Weights of a small transformer language model.
Architecture: LayerNorm before each block, learned positions, untied embeddings, attention and MLP in parallel.
Training: a variant of SOAP for these matrices, 353M tokens, 5387 steps.
Each number is 500 + 50 x the weight over the matrix's rms, rounded and kept within 0 to 999. Layers, rows and columns count from 0. Numbers have three digits each.

# down: layer 4 MLP down (transposed), 896x224, rms 0.153, rows 413-472, columns 0-111
# up: layer 4 MLP up, 896x224, rms 0.196, rows 414-473, columns 0-111
down413:487525504446449533554531497565496518586533473502402471478495507526499510514523480498466423584476386563532536540539537587525456480529476550464535425523591532549586641495442577512489495432480409515458525603531402492517454492559527541420483512379455559490496492516480508412527340447484433387450482558451452420515478454491479530454484476485
up414:532512483548529506517522479535498472545537552469528534496459460497540484605525439523556474581516460509429484539498464525461499636439475443550447564607487469438368459544475463521421455456541480397534479453584486449438530461515469569535438501604443541444512502553558467564510596558562510549504422449541480413331516436499537497561501561591
down414:451552495545582558498478424533549489480477593482581446425500470560556448525460553430519533585499542480567518444507447441542514492452535495508518475541444495480524442533480557445479455442406562556530538555530589520484424488542514483508496501453476459441501483541522497503639438542558542544448446606576510513505506456544519503483478483482
up415:526464522499527501427488549529455573452530509492532498542369393468482512515476499466513412532544507457527452515414513491511461430449543435417562534576533521529532446488446452520389549538460511507436429444531518537474511530435485489454523470554501517426522513490537531466472504473571473516467545524523480521593460485645550511489587481573
down415:569433495526574500516506469512451703544522450470596467505488551503565511504488499548566443509617417490529540379400484445493468472509500420547478477610451474496448436540507500434464489412445526492531569568567513583509505551487470437517570497475390475504510525471528603503508562554567551522396557514482507457552478498486437592523548561615
up416:483518557433500484480563418473469495553441459537486479552476491464524511516526539466488481507520500515505557494456518451446571520519503427498474521463525512510567412497452554557509459449472505543406504586527489515497514464474453465487515458543501422513399481430486529475603520445483534536479566483488470517558484523489474585589567522514
down416:488519526487525515576521481445487500519468506455502434474505471485542490465539489514464567575520497476506426453544578557530450491458438506527607485514402553425586444580522458527465554473482615515503481491494385446513417522432532499516568458511515516598436496522539485488540463533420455484543480539486488537498457570463497482514506606531
up417:496539482503510570509394542504486504545526572530525522485488507466493528457508523553550493414383509527420614472579477581509520475593501532488436504582468551550484563550508483428539576571543457566429449458515429527555493511505412359471540551576446494464412490544467463427464493463526559488493530482485571559583541435530492516587484539530
down417:567512507468570490492467527499438521465553541606490459473436520521528507551463579572572523441512474472485538460465480504480403502534496506497433618444468530486500503519468525432562589454527505445534448493516570527450533550448513473507456499556567473484507513363493431588504493507482556488473554495467553468582479464520394518569513542580
up418:529514548536480430463521500441474539506508470491474622511465441403488484483518482522458487519629483501508577472469562527505554503422464500509492505483478492525491531505488528434548522460529588555560538494504483550431600510516552488437504496458566510413453514511495548540439450591545516486506441475530471499466468482558603483552535406503
down418:478493480575533504508465529544456459530556458544486546484507449482541459509490530465482488434456504515433487532488524533496606528483460566438512515562467528500506604525573478441511532543485535428471454554517485511504514488504538489437499490500572519487525503495436454484617462511462532494460527412584517495456473483508482539457511495534
up419:479479489574474473475510522528494422574557484423411511404525561603531480492487488498548526447501533488401515564449575478480427612476450437500563507556471488515488469461432593437486454517419481479509476517472482536460548463473464523452457512454478483532502489527600532492485471558431505477463477486544369517535428526489489540528469518490
down419:540518513591443453470522531534542469610391517448412566519475517533342512516561494531604565421549457581555440492454455547538523477535552512499521522532510472550431447582583503498453487488539502460459419581519546542580509556481425579475527436475416497505511474483465535520457522560429493491573493574538534556419505564518470446476504397483
up420:553527516525502416462573547460563565443488545477490480479503400576479504528468496510467445510580455504547513545572597402564472623438460562401451422427528443491607484399469577492545445551534559503536555521451440416504451505475482500614574487536457436460502486420551422470457572450496534462458483560510540430429501379546517549480430464454
down420:464530431559461439563544478500518494556514461527523477451539509436501562467573425468445527518551475465507552485480586536521463412543549521476544524450418474547431502556465579496470540525563460442478476383572498504509525469607520486539409427457523472511518462490475487443551477524493483482623471448492502536509514517476478506423579409491
up421:507480491511506496529526496499482523634555519425457474602515457529584510495503554495455438534481511480489464475489446574494476569528543451494584495433475516492479549589545563459569488464452534547547474517507453473526500430583436499528552439507526571502505518456464511547453417508467460542635479469501486518572495420499460533539524558527
down421:446521430491484447488496486522446479462570685492470561533439513554566506594537489474514518434511438442511477553580403491471591534481501510563500565482555419502521437588432480383465508496599533551491475559534502503451511454538435422526509472490444502499464557408368520541572517416611432514512513399423575516464412421508487474581502536589
up422:437496505413562505471505604509535515506533507465498401540531471411481440419509513562514515609633462559485484547539462450515453449587432518453503503460522482489513539482667565491538511494527442530392547530484492471610529494500473545499477469488513530537399530483506441471523491602633497543559519583469526575439519484404506487579515551477
down422:414538537474560515545464498422507581540498482480466517540452465466556446513486500566531471416590459481617547542485509510587497472519590487399530408525568509531460510528571513528510426496608570446579562575406481479562522547521549414520454556487510531513495430529555460570504501508566516576603601545491463450496500588486501501512490480463
up423:490363433438499513426581524422554500419514487457534543515427531524431472591567512532557521480547469483476543606606541385475625490514506585362552550497482443492530573569549510503470419474521454541439575397596580589461460530490472480559500491587589494532459540492477443527478510498471533507554532571521541530515596456538554540498475490601
down423:453441345461404466466529467515473512453457483522502514495418562514442512542487469541491533470479534448358616540540497466504497513556511528515516482461478565411460529506571446528504537427561477452434503414594542563458414512470486531561526459560545472532510409521487399546452519453488535536455498554566552511443460509524475566522455533578
up424:520481510532478483501438505560474554538516524375554585444554507501505446494469500462497434625398562516559425448474562478499542452415544549503532494530462469543529621462492607436498458400521445465540533562532498467444536453471400566546490402488414570453533430476489581521491384483439499504466592415460542521588519430480609497478458450529
down424:453454409523585498465536456466493479530519539527503501486476501485472433601511459469469519600537564517541564405502599472510462542541502547490469538575434487506558471530425532534536477470554492531448559517496538442515520548514489446453448465422501479547496550441497466429423426492523568537459551540609370496488474549472535461455530471485
up425:417506513468478347344576496349430457465426485629502602467453448385510488659579523422452412585510540552479420502483621560489506443412491525680559574526525555444606400539520489498531541517594404512453505447596470551466544478549551437421517475606455517565451521559508461538448387372500528573359441493573557507474477453525544562568485502592
down425:496546433433500496491521554498518424573461517481476524521437558430534559558482516458492549518481612471458401534480540530537533523426534505515553508494509565535517431508535538393506567397471574497494442606533609383423514476506532550420553490501572551475503533431480505468507575580473440524640533567521562430623479540510480536510469486442
up426:512440482509448493510470467542528513525560547519447483485468428501576587452492511503529536518445467486496498539453519531436494476417507462586562509495486480495505439552565522478538479538539505504434542499506400433508540505527451478525489564483467472452490484473507520546523460517408482311472491529629476409497557662479508559561438512533
down426:538415452448507551513571463475525405456509442529478534403495509468501515430496526418542390493512542517517441451463515433523496408587474494374491460500534604414476385505464515538468545531448532475481542509469505558563488407437516583491579499416504426426442593525526474512447475421546433482524504613499449499564553473551465580635466430472
up427:557523464539551506554558597577521491432568422450519510444533532539451571435507463538392576507545580526469423557421446559457459450413484424454425500443580553442551524554492436453530436492492525525573564468505497564500531472539539538547458536509472491546481515529474458572479514526455508479506488539475582610489421520432441519511504499569
down427:517564564494493502493513502519487544514555452444501522458499525490552494444528494506534599483452456509537502515478455488473564556558424454535530528408478488498486551483490528526425534477481481507403539453523502391448492564531517528426508527424462509457541563483581520484523535524424568457471551518471547529553555569434517458544536513552
up428:540420471489574548589494504397540491551493539488511431470487520516512538449428441519491514507486539527456528516517458517518483501502534426444548507583432450432515539588554516539531476470562520477584580549507468526528478554488412517523454529531539427554525480435458487549515518503509482396507545539487504394559457475565449478446460483552
down428:451477445516475453442395468527523529513468554537547538556515479496505605533495519493445550527620491481545524588485464496453482419496527495478494535496559538539438424544431577419432438505509505349621466502514523563504537516585443555474499482533501571509448465470441488498421586467536530464516560488480498505437461426500508466534487496441
up429:448538574548514509542560493570462545516459556402496452514445481518412468540397476439362447544534443542568501506489496547482449562496554487536644548485373500475550463511472566510508431528537428532463506530500505607501373507503502511468538449461490520533512540552529499459471503561464534569480547534504647466470577512596462435514361432515
down429:503535557570465368434514421584477491452477537520494527528552448493390420463452558432613460530502504534549397489422484442437416482420556454429544445457492468493479509603427431480437599508511496580520519483594539564491548541541417472471387551509495410415532538574478470503580491528505585492522492512485512433474529439518551485452609640599
up430:555533423444535495451515480487429551431641505422556504557630515516447523558594502656515506463513453414455571568576565463400537551534504555539660513490534553476539553536535488556500533391420558543555491592465464440467463472539498460535508373491496520606625433556483586582578454504443497444499496516439468493415472469531530522435421459433
down430:625541548514466528456384491485544456558513523431516489504578452492464590534513467503497469425449463573480480518463464416505536512494609457537611481458484535455538409555477549575518498398548520495495504575479516540529519546535538560446525374460501505411579432522442536497520454578461469611558414497493469485462594557577415502572449507470
up431:502544484450597581461648469560528520467374569417471531512472458586509479424550479455479470554479588388457468486503472496442524572486528534455537485453579402517500485523510571576509516412482514583477512576542469499530499494520441557540466518474476462575460498475505493485482404525496441517544540534553563470615564529573407594491441498412
down431:510442545554570485553470612520539509480544464596455465457456567459543493428524469462548540434496591533471461470525380497538451497442530531409471574543546549433554503483544510575496561400526525530573435559488461503550445461429453447521427559579540489547554428463525543471551479557507519532470595507581497485546478462472519548449570472445
up432:519525488481484527516449493568512513454537462426450492498544483491557476437442534472453399480521483539446465561482548519438487598449451551452404482487548494548522474591558632522490496511493545525512559501475508514518528476585570470450538544559532506563480529501518517561555479494560553515490568458560485501430444449445486505507555389485
down432:501524521431537505445455491524487499397631445547503549386498526577509456480529521465441398463523480541536552483549487499416523516563517508506428478470561439490489576446590561596573453571600514518451501524504404558454528420566493531488506526455445456487494551518471501511561538543503483545478581531528446481428570425419482518590511467537
up433:570591560429520505496454613476555525541541485426571488599572465513488559454480518489476465504526544549441501454536484530550530587533518488520470497537436548473529559366490453525415466464573507429563524576467418456530486550447468478462529502565459497493526656451444422439523508590498495526564458529501503485417431538472459420452599497512
down433:474465474405559462517494482431459609567547534428566533477560608550501527497521527498449516450488501441422430506535434558569557572488559498471594553581454492455519510453575460446526504362511592499509551540513570469410467551509446597555506577572586436507573515395518495518488503521479544475517481594478527509534533547456410619491524427514
up434:435451564521436426501453490488454491546479450515537459399600480571504514448461460396525578482596488566456451503549488502475553536468483514620509559522494527398395490499548434442453410504496528575470486496562399378391573543526582539630551614403520622484456512499611493503500531534424443563401491525609472491432476611566478481463487486628
down434:501549535510426495483497503542475525488507534463517486497474518525456482577490478509555557498492571372544516534449467542464537508509519477542482535600455532484389427503423487565510517467524461543375512524480532449487470465485483438511386532412512482478533589391500420498537534504429564532552452521548514500496363474564529482390520517480
up435:467471490527577454457473564447492483498531498540545510503507495468564539500590395477492441378498522407497464510619552572459479421504558479522512537543475474465418514503516598424452588455431499547516494545574480465460598438457539538559536460463464532530491449427466553450466509560485502613473580509496457557535475496406588508481453555518
down435:532470605458475470562475587505474577481471587507451459524436553437580493599472508495501474562504530489427484414513539502451485432486596428429406496526324476489525517427572478458491448602456519452532551505432447428494513522499559542467388485497445442516452566571390551533552518577469539498568479542515533473608526517499501473482502470530
up436:483519491492493524564532530595433558436509484463514485563519470508480514570478533471568511579595471381501451440479482432489536515549535524409413537495423506592427534491541460461539553490437492466541556426515461453481495428526503462460564486458432465455477554442435444450586513508534507523491515504460458449512496415521457512518571494538
down436:480514488565477526522468533497470510534411425513553476528524442512502516540495459469483524558519388454591465555456507544528474473582480583559489487571571458505476594491494526490421524523500518507448536357520423455484464490476487496456425470503478397463470502490576500531492485491546486452430502469576504570502534511474568434560438462547
up437:526400467451516474554473523551478455518481520475574459482528448519456507492487476614506528451533585568470466491548558452402495501468546499462507457513496429464490516481552447474441503502489500511485487535539546483532505460440479500570425482516487555539484433515498470454482496530512478451467527488478372476453541471530531564507464512592
down437:519548516498525515519433545453544441534472533549538498534545461470509429499550508495462458431522464562459438451493517427460539535470602484496519498469535545465474454622410514561523455518556572501484531509524525395440567454526543467428530545480564549588429506497555553479576518481604527528506497523492538459545559468565423539521521567554
up438:437512457396537436435551585541554471421497608463413526502510476476469468492501490541531486551469576496506529555572490447519512450419508479520635544486522398515589380464557416515520458450403505555475526454528531547470432527475475498424468523495583483521502544567551444552391477386518500561553565582434538500489408455499486497477530479545
down438:644593619476554499443470400576546516501514435546375585415452440546496554517492404586480523541516404526492529516524499483563569390569548426557602469461528560470511564399510469470501477526448466536502530531608498453405412452551534461560476523514423602525551563570545463412549538462508551570623481629561457506539564500505522519464468569557
up439:492454492537525570408529493536531573506474490479491583489479431594491508524483452559579502429430519520356433614586542518481537515486525500488511546582493476565483532623521462561511394478415485602474581375508473519484602518517540493492536442524469544542494500388536574497556465508484485407522545547457487480483486468528542524456467520535
down439:459525496461518526490498411486484530494507495461496487451508462471474528393519571494494544441523514529448564529481505475470521494436536534509503532503466445435603476450559558560502504468470526468486543542488501498460415437528539534487594588424427477414490557499495523512527525484548477467526508442503534513533466492515498441542482477477
up440:371549465482485364427507403472521420488560383500520452499516476407463453570510476504536634439523446434501492534569465523522524507552463603548499462572532423446544458421542497526471559528484465444549410497561522476574449550477496527433545502452512436502413536543569521523522539514509519572524470458526522551521479532480533476514488511572
down440:565500522522536457481481514467502496536519451582491581519521497429544388523590520426484493453459556424476517506492529565486516616478441498500518508491514505454489495506569564473510441384585544502466514521415460477479584493506411448556475446443371513462463508334465550375458452408475496380569495448387513423490545548587478471398525521526
up441:480444466509504618518548591513519496573502424610495534402542487494570447427377502478459541526548551469500466467553521524530449370424497608465589508602510396449501503437508512563499450560501419392463483500512571452508525649516502459509499534577527531470351419547530524591453465505453514453520571543460530446476520449520549464515496471476
down441:500497511538453551486554497509432481464498548628475425489511527543444542499578453469487573421494448455541509421559471491548447529446412541532532446417544386388516544443468442453544538505491495434527510517501579560563520562539489441548533495415555516497527549479526635553456513467529492454422498465413450536424487478518545466458525420520
up442:493508418532530539541460537535482514491500528525567445543464474506509547467551493585516529500382541496489452457446530532498559437525559535441570537490518484415497507516462554420442494468412460531509503515491545489551504420473470499517481503472467485528506443510623417441478490453525449472627593518544469483514573482503554496532474468512
down442:588517486494467547476438526478552459468466444535574428494431498473516593445414458546515451483422592450539516592492409402520520509588535449518436530582490483455462469519488578499558559468433506510439578502450535569510406471462501527512443523553397459498530521525506398477542498515491510494537528499567521490532491499468488499461423541377
up443:508436550573406514551419480472567490523606518511425506468449448500533486464541556475453502560493540536539454446478481481477489454506496459409428548535522526471558521469418523442276506472547528414528590518603443540506393493482566465413496483486408375501488524473527558615512554561622524573529535571453475511501534384528481494540506551607
down443:453424379387535480455491514401550517486519587571487628545539506495308567499482519567432538513481493499543466494525457501495484424578547547456495473532516478502537491536492473521499475497490486491480485519462523457569464467470521496475543519459465462584445402508453526536503452566524423471449419487545491564490500480464510505556421507602
up444:603518388559567478452534606574583603468545543427538628545442463599462458539487495493513536575524475566443493481522534429353477555502551558458509559478518501493493493464545496487531614579504514544534548368460504431524486546631326383497544435539435514462487481396603516547541467611466472429456532434437461614504357378538449543653556439518
down444:485525463320555543537435521568505440542550495491472449580447595546504571549493463483577436595488637507536461538522496476579444446471504555663518428397521588536500471530497564392522539557613416558424348446533475399596545529517518518425555415453380476612460442479380526574530527563519531454489497471464522416482523484475536515494507515595
up445:510535470466497545496398479545498434501530478557483462522518525567454419559461490496581392459569514456533482505486525527445426519536498496525441495486459623481492488536596425424534475468452522496642526523482567402496510500505433520518494431595477438521444466563508507456542538571560557479512456478476477581470502526551487514493526468502
down445:425530423475492455532491468427484503428483490547564531490465472580457506467524498538486504511458451386514503486543491509525549547555475438479472410459514544503484536492588476490474487565452512557463435521528499452581477460551529509498477406453531425499563468509473558452481526481460550502445481490459511516416466521550484482397498525490
up446:397515537511449518474593472497423491501507563462490534401532483592571472453549522448511511484383488432455504430409536524528585510507526603510532577499521436502491482408429322514506486537519542513494515559447441480451496507473487494418542527516537449515538439571488446532553406522590496422471494472458445512439532506460436416506487466488
down446:544507562420601439466510472454535478513458440478492599616569586517478427566491514426496509506501475522457561487489541534500529503458558493497548373482469485507519492458490480526460547548525511506560498531487465582560519446445463473503427476473508462536517466506566566469495517522507527555469527541489474468451524521556536488462422511550
up447:410426465508580504611486449517409455519449502604548516503499492465503524544493457601506467440441544474514459447443487549429503556557489530519504392526549438604533514506419543500508531550499528510477526474471462474539539468491423430479490514532496405467461591497474489432445416505456583506567500505511508515473538508456463555486486436509
down447:499412542529571464477490552532501523559429505509437553514514518572510365487544456496454509510472514516447514480540512569437610493509522506502479422486441503542423530461591571517546503510496491467521540538477441469459506448479491494527546564500573536503532440451512449508557525402500562597443489520504521523477515482498488432518432551554
up448:497423476447522476480541441527424489444415541571398544614536460537426465487485506509527490445524541515547555481537548429438399513597595412359503399575535512470543388450469460418473533415428482505581487562533410614588566578438431522530444524431495503417404509503467461466579514521609557482462516445614519501457405553542558478527470457618
down448:494486512529395522513457467474605484540542525429491561440473532481547430467530459538596500450403539518499530525448449484497458549425423532535460579502535580463418480507547536473482481559522468526547492481524499567472463504509506532469484440510569585514488426447360512505435533468425463566572500511478449475539487507380387392604437605475
up449:544510543488611489615454435499481390524375325452599411531587474460557428435419584509458582588510470543479484513450456536399501532595597592479404550488530396509589568472482641455451463532413510474523579466480582524569488491467495482460557487514506529528485475488479507520516588559525497372349503380542551468507609515565568470400510484502
down449:429521500518558508526494456478478440430511531578543512454456502439504471462548493493528444521464433494499490495526431469501407508516450542515436531463546526442451540494498490512547501463549509496502480524484516509531487483514459444507503476475494508506521403466580461432557514401489491521435571493472472453494503540477454496437533553440
up450:526475424538511500493434495586561481450517441432464499479564538537557517476510490523520506515490419527552521529532470545456481539442578477506536518479452496506471451592504547559495547512484536518553520524522476492477450527535539485449488494520432420569545440471487446605458507528564518445384469488414488440453495518488500513501392462429
down450:482553451481515429487492408551467534489471671545553502573460494495531585489472517473522444472505514382530525530484490477450532418552515463409439464575465480516496493573473545535518541474424497532546545486534525492466484503507478552505533495493510477544462371394438469478497514473501553442582497479451477543456485484504458549530520436459
up451:501448543413463473459588472461419541536509533517332514640565417459522483500554518422490560510481439442521542510534548506531477476569542453538615564547637581532580496420464417498510437524556470404505519517532513571454504459496514538478456507515516504501479487460582541501437594405541516457427552526539584519547467620511474537489467581579
down451:489516601487452540463597523447418479558554467517420473557485541466523481574457528516548463454509440466515562488528446457536446574516536495597507515545522542557496591592418547360600580477542468587509503451557557405478476521558462443477514501464454536517444486430471525476571473425609503478532465496437497503407441443521538527463557513441
up452:541523491649436588487503478518566541542503445440423521520451465551586494498401489601477536479470504514563465449496459471577507454525470514587562483508568481527493525616547537479558497560431447494488376497520429561537664458533490449519540562529494499499469542459479575557522546526606475463534450485542534472481427487516522510533466427485
down452:483478559473567519474449508475456500441477458580469497507529514465430503557443463512504507516484531500509488550399509561535513447490502463473530537518493497569610429458502541449553474497527418511410512478506530466442558469483408493537450499523424538489479521522501501475512555490481471542544465514504514494456501463454458450584522443468
up453:508456525478521430427487467495548572559522520372478434460555395555461487574497523505624497477434487440480525599523576492491561539664614483490432478505500474585473492528472485491500525501495457505536567615410466386489545482514396466358480482555575491476636406430543567418446540512497506459547406488493538581444564518580563459617473408524
down453:465521479543450496487564455448531531510544621476502465542536570507489537561504539506490479475442491486482490548438437461496571498483429521432392478458500507511508431458515453612503644519470500519449485511552499486587524550579517511581444445492431377471576497518399468482551504535474449572558431531402496497561559429581496465518552566478
up454:499491485448482489523509500491432504500524493459560530506497447463536502542475527525552470484495474428518530505474550551539540440498456532474493443582509493486444500407472609530486471512543479513551489465534524518503484506505535505460431461477505517565480481521444505533527442508502471517472421565522512504552454513451501495464536497482
down454:479441508525382568491467498492537441559488439509555599415413526512464494451528544491518459545564515537479507509404549428492499515426447425583477457478526555522538539427547530494518466442478533519441561497533440537498452508556515501496382473525449526504486535464459495501545520435469537556634454482504529543516498535544470492441534494561
up455:483595515507516455504539482574412532520458489470459463420466418484453550593467503477436490538495379487555504530522369518524546558507509520537421496521390504553538479526536426476516441466547463598535517453503518387520502430486414569597476485546470564499529488490515502538457531554499487467433590444487630394483478496488569411484523500536
down455:462568386614475534480562480528487511488448423544469525515417426485519557448545530564540477389603393427469521513525475496567427551458483455502513547532486510513557542546499385523560497496453419553563561463503520466489515530542518526527465526484594488498479480437564527514532495499466513537425530462444541493556465434497502504446502507488
up456:580471508480516502484474429527535422530496526488504447571549501468506394546470481588497475538528473488502516480554540483430527466379527478525467568498496472527527481519566539476486483527499594506529509518540476474490474478515418544533498472611497449493535498450506501504531491466510472473446533457480478414473469539481538477477512520449
down456:469519438540474489513456469518529481556494499542595521551525498414522458597510497447535589509521446459504515558421516559517554501506490515546509599488529532522496501442494479454525499530512459518495507568542456562540473455417514503473505506532494416482467539372509459436491492511512459419529516491517525450482499433473472409508527557512
up457:512554545453541498489613527500450572582457559491496509464476551563474476515463448483542589501515498492442463511534434486498522510493507524432451492554552521496524460519433450486509457437539541577521563474507473539422475448441598562391461491517546570499468492599404412485448492482551553518479548552456464396549495512528450453482484549477
down457:465506526563551454485572521508458536499463437501456433484490433489460495567463470488582586467457500492421475496532454478518458509454543547516469486518505516492418499496487472497500575524502521478397438580520541456482438491521487541438487516500556513432495417480451394391533518524449485582456493540516519525501444639501429430528508542484
up458:520462505466555508574492585471490469570470557509446554541590577470515500516502482473528563496629398480576516496575504632444455562529497416489420533410528463444482484498458489454429484464509552479524585506455432501572529538474577436469518526538530428590516556411498560541595515576369500399430521426524526492522469568509541471546465466564
down458:525466465471567498550534454516537522438614496522556551539508499560495562553575493518470421500528505615584582532515478496444494459462455528502435466442464513506495565353551479492479485494468474449452405513480448570473515453462504560555483541497508540502459513473508421495585521486475404482426366455493416523532524493596483506481451528516
up459:555538518481463548491517486514504487517515466546474640416554492480495541488489494528540546590435518482533456549502472494531471534569482559465523525459572484468401527474439530531529469487481557543520474593591476496410528382479572542441498480518477521562566568549497534520478427509454521480477488547444493511503529544486413565453484550484
down459:536586473538493471433528611490522492532510559423461519525473527561465512538493530524525538506490526566468525581476519489459547501550492467538536510541519478445483532581481491497464528486517528478534491526512554466512486549579488543559467487436409510476488480402520499528449528461464374439531480563514444483485458534558537452548440517463
up460:419436459483544504458489478514550446495527490512583386541525509538476470588455508516527483556565447470473460500616564583370472378355556503448517493448457434558522486416469584500427491544452546468494457557431572497434501527615443462483513402472463499500484515505524503499425454479522516527404462516459499485574554543426560502516482469422
down460:575580464614516488496545423534425511568536485494501510496525488500449351486488453474543489533464652411420502445407457515469450476481486561487517582519511612503466428454549493499441536577449502473404503491579451411524544451472534472536526518559409558602494518514527461504445546552510502511366502461546504468506449570578482527570478509457
up461:519454537542395526603397514503538428549549536471428517650509494463485429428471488535466433559502564583547565503481610467470447607573523414509586525422556486465459434573569470474464494505574500472504496563468481512501569523521444456453594520493443593482471543525476482491469592493609494457515510466463475476423447416513428549526328490558
down461:498573489544484548538487510482441456458523474484500498538468541510464518676593541553501607525412495507536506504477543516360503541442483631448382495490469481534488472488579587501436443489437505428557535509564427419530481521395392471494403491525387488463523530432483403474407526440417525509583464575531537441574415658574530565518456488507
up462:582455532486518451456522539659604426481520466442436467587443579509503476414509561555501494460571519588512451456432455522441502561508468483600403507541458400484551522569464487451523516537425538471526473534506508507547451484467501493484558473441564501454572581542577482499528508546527534526553439554578506501513484556508556512506537493500
down462:527399454558499514485496486551548535454546447513468575394552540466538526436507496530388495477514556498494460487501529484489522536536503468558521465505505497531384543549506439520523542493566480484546447487476469476391524529587604497420584524511562524543535498543517542487465461487498477524571548434554483524573534531546536563484507471515
up463:571437472414565528490456493374544454579505527401468408490498439448480443490416492478497492471603474459588492476517385510514537564438459594535516519546471515483530549479550457519462539533493544497570476570503481516479500476582549601574506466592528553505493547453519492548521479406513503549441474544465583512482405468480468498555497528409
down463:533468444508496462483492453524493490508451512441546547498474546520569484553483533559499475504434522494542537491424520505433534562519411508435514500582409523578517523461520503456506433467510503464457490544535447515509450568467468435527428546377443413571484514483451471541415497453497513476526478517391535543497501578563498500549424585501
up464:517516513493462505415580596398482480464473630503523498482488483539550516501525492448493592534535470559456587429470513485506488566530499436451513476495526441546540508501427555495508530536435494450491558546555474470519588541498482501484537574495518461529438544489598527509507462495562518455482504478501478468473494512534496532466436481417
down464:481497424460503485381529489473489516522571558526518444506489556511517488519459507550466483464457481471614488564393525405468503515619538415555447575526532537480486541526518501479517486500491505472494498579536440486472609491440506491457456611446496489484419506479513371523467584569509481476538486414558558473500478507535420462576416492579
up465:515508493557470481383499568401484493483545495495543463604476563525471552422479422462525489578616422477515477505464522579431495520507510296499473442544486486450423499518682504527473510468474548482473516595532481487477471521489521527480475538608584499464460502552495512532533406531621458598463443503449598517460501424392505428539475531529
down465:481530542532544566345489564459455554491476490467549532575427487454458545399534499489515411495495468472573542528415598500537510531587526429415398505590494462441415559442585422561507541502336426492533494541544501477555491576570523488495435543562569555490546497452510484494472486551503463560487410474556552507483493499465589499569469487381
up466:544552457579429563582518554400517524569483558468510599509528533491527504523545414480368564496607546514520417583493507481544474494512443533492483439490423472456453519542467452484495574545426593447527455494504482534407490542454487445487538491547514438462469483426547537517476426534541417448563530492408451482482502460455519537425418443528
down466:515545537540506463624486479533444544549519451512521458564579550553544539553522529513633532473390527569570446481427505469594548532524596559566529589519569455570444575491470527504521484486559453560591429496465486451566525430427499475462445526444518497481543613505461474474507455594532534590477415455496605546543499569471536386502515452466
up467:641463517461462497623492539575449426455523594458567487594462496562557575535630546403542585566624462414549475428440583524473479511480430472511509476442568550480550444469586507469405638438532439514486370579544415476452408496648509507528465458516561525501550479476525528570513439568518417481469469512496506502485521379495491443477569515545
down467:482452437485569558547561485515522489475524477551454470496410508523575516481477488509497463569546484455433510510497524480521446480529435474440428497525492440537587510462563400548484447503504526428472596503594404565617455589627448468429435555462479471482525504499568527483450540498441529404449500405478439539522509596481542529490554445522
up468:473508469444509422607506665532532496455432415526478594469503491482533506551470424428454512505595522600514466489612495395559467429498433430505417485461513515565463480514500494439478495533518500503400533439604472550503518419455490513451480441625434442474485474569436521522549535505401444541629392566573462471634505508470506553501516419547
down468:415487555533492480533520484504548573512401426482476556525561478486548504371396564408564520573541405507502489500490473521541482494499455498488508548441472494571502489532499578481437525455509491494430529416558557564501503469458536433537510405493464516518488430447406467526548485509521531528525458469506427509476549590481557569477453527448
up469:434433478535432425467469505462465537576535463529461567447561509665500584447450516501578516574507527441522592498542446400485461441505552512443464446562392460471553447522634507512500535453415550577556472504529530440391556577458431504510485557651469439568486492583506500582507468579519452510459446464556523462547541508563504484558455466502
down469:419493441473476495484539507499379510550484577529468555587620452555589537548571598406486496454481462438503527564494523481544523483511506511444504533541539537439549437570555495441443555464472492414529465577528476492499526612549494591493517528599515523573485508550566514482452472622526555494499421568582534532490405500520553492487544447530
up470:462510514534452406544509507533502500480497447378470535571434500494544557467494525389451505543505488467449525535491534543401455585371588498579549496453403488532526435531498510542556460617512499449488528531506484518459512400535473507383440594575496432493519488634391520511415489501456555496505535579582542459499438567374402496534503501425
down470:494501485483482447368571436469513468483449608470589584522499419399484477529466549403479488416499468520462543525509497563535527511499506533529542517527451412436502502490490507538576534538508547528527561536482537615421521427431524556512525535445524525538474522498441510501570596522407426550608530462519551515463405529473434435487401598449
up471:493548415477511519508448549513531524509479495528513476478486470543452506526537490537506460560441499525521553545482463470493526526484474506483462502464509464523409469568531519489507433546480503577458544470521492507561569482472498582510519467495513406518468506489541535545517495550549406495501503490510556509462497546493477517493509428500
down471:489550539510502501518418451547561542462560499365501458457474473590445499511637452484516424559433570490551475523425486458547456576465454523577411556489556555522544482489510570486500518582529437517424472434500468463574434411494432475383582432485436369476480452519533565523482462563464476528496448487502502528456488431568591558524457485550
up472:521486470523466386495478493567529550527505437533485405562442538516479487471510526516592517528513518478552514532539482416476574489480581570442527557544421492458474506499527456487464411443500518498507479560438492462519509409538449509502504552465485492614489460399575447483429512562486489498462578460411449458470470562483474500590425509503
down472:528549464484443506590434431544504512529437519518500458425479521401446482538484614546625530470459491540490524514509503444520532429517547589505478598581481501428492515501497473526571410412502526512444560513365479469505543439579505499539535456482464437580588499457585453492476509488505517454487521551492482488540452493526496420485498472490
up473:484446436539590511493528543484418446467504421443538457524546423455473630565493499487515512600476428477492523558521478522494525468454524536516568548472522507516495475498456430566501487496523497428500426466424427474501463484475494504506465524431539480495503541510487580532519528543475476436432512514589620531586485461555476528500516508394